{"head_dim": 32, "d_mlp": 896, "vocab_size": 512, "activation": "swiglu", "norm": "rmsnorm", "positions": "learned+rope", "bias": "none", "tie_embeddings": false, "init_std_up": 0.0311, "optimizer": "muon_variant", "lr_head": 0.00654, "grad_clip": 0.5, "warmup_steps": 0, "seq_len": 512}
Each number is 200 + 20 x the weight over the matrix's rms, rounded and kept within 0 to 999. Layers, rows and columns count from 0.

# layer 3 MLP up, 896x224, rms 0.197, rows 232-331, columns 192-223
182,216,197,221,225,185,172,230,214,204,195,195,170,158,205,211,206,218,226,182,191,201,204,193,209,237,193,202,197,169,176,203
194,182,189,176,193,231,192,205,188,198,223,198,211,203,182,185,227,203,200,200,225,193,154,175,221,194,213,247,196,184,165,194
170,204,216,211,214,222,209,218,238,225,190,214,175,186,182,167,202,211,209,193,212,193,189,219,200,216,187,192,223,149,180,208
203,219,198,181,225,162,178,195,200,185,192,225,157,188,208,211,195,226,188,199,160,189,188,211,209,199,238,175,219,174,187,221
224,210,231,178,219,187,196,221,197,159,164,163,195,189,204,209,150,187,192,219,210,203,198,232,219,211,203,184,206,178,214,235
189,193,166,182,184,188,208,215,219,187,208,242,215,201,222,214,233,199,197,229,188,191,168,189,187,182,171,196,190,194,233,197
216,170,202,188,196,192,176,228,196,200,187,211,198,194,194,236,194,206,150,187,161,207,233,208,215,217,184,200,211,223,220,195
207,172,215,207,209,205,224,209,175,214,203,183,207,172,170,239,216,184,207,155,202,202,181,203,203,180,212,195,203,165,211,197
198,189,201,199,182,186,205,208,196,172,222,206,205,248,206,188,176,186,183,202,222,196,227,209,163,192,203,208,186,198,231,227
202,154,205,216,227,195,181,205,228,187,162,212,189,210,217,218,221,186,202,192,209,211,186,191,191,191,156,173,197,225,200,222
204,227,173,218,201,219,183,222,171,213,218,231,187,247,191,186,181,190,208,173,214,184,200,232,214,248,197,198,173,213,202,178
179,225,204,221,231,217,220,173,220,197,212,193,212,196,218,209,166,206,230,205,209,179,201,177,229,209,240,199,185,229,197,189
181,205,187,205,188,188,215,178,174,178,201,206,220,186,180,207,199,224,220,171,173,206,192,215,190,195,192,200,151,193,200,178
199,205,190,211,237,198,203,200,222,199,176,193,217,238,200,185,183,205,211,180,195,203,159,219,219,160,219,155,204,192,174,183
185,170,193,204,201,182,180,201,175,192,217,230,206,189,194,236,187,199,212,189,221,188,222,209,203,222,173,198,240,195,202,231
207,187,205,228,187,221,203,216,184,196,175,207,198,196,221,223,188,198,213,201,187,202,184,219,168,190,214,231,197,198,235,151
215,172,219,203,196,244,183,181,188,215,166,163,207,177,185,205,197,189,200,181,181,201,186,159,186,213,207,204,181,211,193,212
185,223,225,186,196,221,209,173,172,176,175,135,243,173,159,156,229,213,193,195,175,221,216,212,175,179,204,228,184,196,219,208
221,200,207,213,184,161,185,182,217,158,210,161,221,213,202,158,211,156,218,204,214,212,190,213,212,208,208,196,200,236,209,188
217,187,194,188,163,218,226,205,217,218,216,215,197,239,208,189,178,240,195,206,168,168,256,196,209,207,193,227,197,184,207,231
198,225,201,199,219,187,195,191,214,231,223,193,175,195,185,219,200,214,205,173,209,201,185,220,203,190,196,188,198,179,210,211
198,206,177,188,189,196,218,228,213,213,189,200,195,169,196,220,202,194,192,228,198,218,209,171,163,199,215,235,189,209,168,178
216,215,202,203,213,196,170,203,272,189,177,180,190,215,198,220,159,235,196,184,185,182,192,179,169,201,195,184,181,226,213,186
179,235,222,205,176,196,242,186,219,177,188,214,220,206,204,183,224,201,161,212,232,197,218,163,231,195,199,223,181,236,204,195
206,211,211,164,190,187,182,229,190,215,194,176,183,220,209,175,171,200,192,227,203,242,218,192,184,191,215,183,189,237,194,182
182,194,226,186,188,166,185,175,182,226,234,197,218,201,192,239,191,178,219,198,221,123,211,205,208,229,195,187,218,217,184,176
175,184,202,199,226,182,216,235,174,243,222,157,221,181,174,205,167,175,177,201,214,221,148,198,222,206,187,207,199,233,205,221
197,206,235,235,211,203,198,219,207,196,196,229,196,183,209,196,197,162,214,212,186,193,194,213,202,189,212,207,235,211,177,223
184,201,204,206,219,202,213,190,251,208,225,190,183,209,248,179,209,213,237,191,183,206,178,219,202,176,216,180,198,208,191,192
218,165,209,191,218,202,187,233,202,197,204,177,201,152,197,197,211,193,201,193,188,179,207,168,223,186,194,201,187,203,191,207
176,217,186,150,190,224,213,203,192,223,243,227,221,229,192,189,194,229,213,203,221,215,221,189,184,242,223,184,209,161,209,176
176,206,204,213,184,230,229,212,237,194,212,190,208,203,187,208,212,193,192,195,202,204,222,184,240,201,195,173,175,180,211,175
233,212,209,197,191,219,214,207,230,215,201,225,186,193,199,242,187,239,152,194,220,208,195,182,202,242,241,200,140,175,192,210
213,188,158,203,217,213,173,199,182,200,219,193,201,204,164,184,210,192,163,205,182,191,223,180,222,173,218,201,192,194,206,208
228,232,221,199,181,197,222,177,176,234,189,199,166,201,210,191,200,210,205,170,172,175,191,196,185,198,223,172,201,206,171,198
192,202,217,189,179,207,166,219,244,174,222,212,187,189,205,224,187,212,190,222,195,218,175,236,206,195,216,191,199,205,216,160
173,179,230,186,175,224,202,196,175,213,186,185,206,217,230,206,182,191,179,193,183,208,227,257,216,181,215,209,201,216,196,226
183,186,198,220,208,254,221,202,173,213,197,203,200,212,170,128,190,160,208,189,205,184,183,169,198,185,154,205,174,206,201,178
206,153,201,189,222,197,187,196,211,239,181,190,169,179,219,165,232,214,173,199,209,226,210,199,194,205,198,216,204,203,211,192
207,193,209,174,177,182,209,204,193,230,189,195,239,190,234,226,211,195,212,218,212,189,199,162,165,192,176,196,218,200,209,185
231,220,161,200,225,199,207,221,198,214,157,185,228,208,206,202,191,189,241,209,166,190,217,227,197,229,232,211,200,201,179,214
225,166,199,192,222,186,184,208,244,177,173,226,196,224,201,184,217,191,169,188,183,169,182,208,191,207,208,200,205,210,224,174
184,180,226,189,206,214,223,186,197,241,202,186,209,203,204,209,186,202,180,218,174,203,207,204,208,172,207,206,222,200,180,244
212,187,205,197,208,165,216,247,200,204,186,164,187,206,202,192,206,107,223,193,175,176,216,170,211,217,208,216,205,192,227,215
204,218,221,196,166,204,183,186,195,201,191,197,198,240,179,200,200,194,231,209,198,189,201,228,220,213,190,184,190,203,186,188
212,211,197,192,258,156,213,181,221,215,195,200,210,203,207,212,214,172,206,201,199,186,201,209,200,204,170,181,205,187,234,207
196,225,223,184,187,210,216,214,188,186,215,168,196,159,190,180,190,189,184,156,218,194,227,226,217,181,182,227,177,219,212,170
219,182,228,160,184,198,191,207,209,166,202,208,229,228,199,188,184,214,199,225,209,185,222,191,165,185,201,220,184,193,151,195
173,174,189,224,204,189,192,227,179,160,172,158,217,198,197,209,213,210,164,230,192,203,201,213,186,213,189,212,192,208,176,188
193,184,219,202,192,177,173,199,178,188,207,196,201,207,190,218,220,150,199,263,205,192,201,190,208,214,194,190,190,210,210,187
184,218,173,187,192,189,176,198,207,236,174,202,218,206,231,209,208,207,204,209,218,195,198,168,196,211,197,211,190,230,186,217
235,230,189,213,221,194,228,192,178,202,212,203,219,182,156,209,203,197,192,204,214,203,189,221,213,216,177,204,212,169,188,208
202,247,177,193,228,203,233,192,190,189,210,191,217,209,202,191,184,250,201,183,197,178,203,198,217,222,194,225,163,234,151,209
175,197,161,210,195,219,213,173,197,192,203,227,187,182,175,193,214,208,189,204,197,206,221,183,185,158,173,231,169,205,210,188
174,200,217,198,179,233,219,192,230,219,227,221,211,209,187,203,196,235,217,204,219,193,209,177,203,198,182,184,151,221,195,196
197,223,213,236,170,191,209,182,160,202,167,214,203,211,180,196,206,204,199,219,198,154,211,190,189,217,209,201,192,236,216,213
234,190,218,150,222,209,198,235,159,225,189,170,205,211,197,195,188,219,187,199,201,225,215,208,218,184,207,244,172,192,196,183
175,214,210,197,201,202,188,219,223,208,211,216,201,165,188,218,219,198,214,205,184,222,183,203,203,178,188,217,191,165,201,194
213,185,205,182,240,175,184,217,154,229,170,202,186,193,179,185,197,181,196,215,196,204,203,219,196,203,223,164,176,184,185,176
153,229,203,229,197,187,212,240,207,175,204,200,240,202,193,190,196,207,232,198,168,204,203,200,206,232,179,198,168,202,231,204
171,193,158,214,181,171,208,205,185,196,190,188,139,206,153,196,216,200,211,169,187,206,220,202,173,212,178,193,225,159,203,178
189,221,206,194,232,203,203,208,210,217,202,201,221,221,197,187,194,219,207,194,198,219,197,171,182,181,188,177,204,191,188,196
189,211,193,229,236,221,188,187,161,202,208,207,185,180,196,171,171,151,205,176,188,209,216,204,225,178,209,227,211,203,232,181
225,175,183,215,169,188,189,228,182,204,171,171,207,195,217,171,207,199,247,205,198,200,203,221,178,196,202,227,188,191,201,174
194,182,189,204,186,147,214,207,187,194,184,209,174,215,198,225,251,166,175,221,207,184,189,168,200,221,190,213,174,200,221,161
183,182,170,195,183,188,193,207,205,131,224,204,183,200,266,231,219,202,191,237,202,205,218,196,193,227,216,216,155,188,182,169
183,193,200,198,233,216,231,226,200,238,197,167,219,207,174,215,222,209,205,211,199,212,252,221,216,210,193,201,179,194,170,219
187,158,208,224,183,188,211,208,202,198,169,240,196,145,216,215,219,208,194,199,190,205,172,187,204,160,187,190,203,179,225,200
160,177,179,253,209,189,195,203,164,222,218,189,240,218,201,201,199,207,200,224,219,230,220,203,205,197,197,238,199,210,155,191
216,221,206,193,154,210,192,207,198,176,187,163,211,228,206,196,181,183,210,230,218,195,224,169,197,160,209,154,199,204,197,199
205,192,247,206,192,199,165,186,171,208,188,175,187,206,228,202,202,212,206,184,186,192,152,192,233,212,206,223,235,270,201,215
185,212,195,214,203,204,194,208,202,191,213,208,160,198,202,215,155,175,211,175,219,207,213,185,187,200,201,204,184,213,171,220
234,166,210,174,212,224,206,199,176,195,167,209,216,217,205,195,210,196,204,211,209,186,205,188,188,186,189,145,196,239,222,186
211,219,193,165,202,203,201,179,167,210,196,182,220,177,182,212,213,189,202,180,218,199,173,189,210,195,196,177,176,189,200,208
186,223,233,201,264,195,190,180,202,211,230,200,233,209,195,185,161,187,234,189,174,209,235,196,165,220,188,221,192,177,236,203
181,204,182,191,204,199,179,223,179,184,184,198,197,228,210,177,200,168,171,196,205,221,163,177,189,202,217,171,188,216,179,185
224,159,214,213,225,208,234,196,181,215,253,199,216,231,211,187,204,151,207,191,229,214,185,184,255,182,221,211,207,212,173,189
173,204,208,207,164,191,187,180,163,193,186,192,220,219,143,193,224,196,205,196,194,198,205,162,186,206,241,197,228,228,197,178
190,235,164,186,210,185,177,196,213,192,218,205,182,218,219,205,196,185,228,218,189,164,210,189,209,213,204,188,201,184,187,174
177,206,191,230,195,180,191,197,211,206,188,232,181,192,191,196,222,229,200,217,215,195,216,223,207,214,200,212,205,199,213,203
160,190,205,224,186,217,172,187,205,232,220,164,201,223,223,193,211,190,186,180,215,195,187,199,191,226,163,201,188,225,203,182
207,205,200,196,208,189,196,235,216,225,220,180,194,174,170,210,224,200,198,202,156,167,218,152,207,222,206,234,178,205,222,192
199,222,145,199,213,188,188,207,195,223,175,190,182,206,213,220,187,163,198,215,175,206,238,186,236,196,201,216,198,219,188,203
209,193,225,190,203,198,177,210,227,173,230,206,204,200,203,202,211,208,198,207,165,229,210,214,194,219,217,217,201,189,183,201
203,213,193,194,216,212,184,203,191,158,198,163,211,196,200,170,207,223,225,194,174,217,172,171,204,165,201,229,200,165,217,161
207,200,211,204,197,152,210,257,226,224,210,170,183,176,216,208,189,193,167,210,202,213,218,168,189,212,198,167,228,210,189,241
241,195,238,209,163,196,208,181,168,227,180,171,204,173,228,206,205,200,182,178,171,180,182,186,197,166,239,203,198,183,212,162
196,226,204,201,202,225,195,210,204,211,212,197,212,185,224,237,173,195,177,207,204,178,234,226,192,230,157,216,179,214,225,206
204,219,194,177,203,194,187,172,168,144,220,216,198,225,195,192,247,198,216,185,223,182,167,208,176,196,212,181,194,181,221,204
212,195,180,187,181,188,179,172,199,223,171,192,202,198,197,167,194,209,214,218,190,194,214,181,170,213,212,212,191,158,225,196
176,243,229,181,234,212,203,203,182,182,230,194,188,176,161,228,176,206,174,211,185,201,180,171,191,163,210,213,196,160,229,200
208,187,218,180,229,169,215,197,191,170,180,203,184,172,210,203,193,183,184,188,215,193,190,217,187,220,183,230,255,205,183,192
183,208,219,193,175,216,171,176,200,175,218,164,206,230,206,193,200,166,214,164,192,199,200,196,215,199,161,205,172,204,170,195
183,155,182,205,219,200,206,198,190,197,252,216,181,214,191,204,185,211,208,126,159,219,204,242,172,187,186,186,197,197,214,203
211,162,231,186,204,220,195,166,150,188,223,219,188,164,213,188,195,195,191,210,206,156,199,234,209,218,204,192,210,203,215,195
183,192,163,186,180,193,193,195,202,182,192,236,203,189,203,198,163,216,181,186,205,180,207,211,194,196,187,243,172,195,205,207
189,204,208,223,191,199,189,217,220,185,201,239,166,192,240,190,196,169,188,178,186,234,226,181,204,187,187,173,205,182,237,224
228,186,180,201,235,227,188,238,187,191,182,199,165,188,192,186,184,223,219,216,193,180,190,190,194,177,226,209,197,223,183,201
224,178,234,203,180,241,205,176,212,190,186,214,239,218,185,140,192,185,166,196,164,224,224,218,206,183,187,204,205,163,236,213
200,207,219,215,206,216,207,208,190,168,183,184,225,188,173,221,189,206,185,208,195,217,203,191,229,190,190,196,200,171,205,192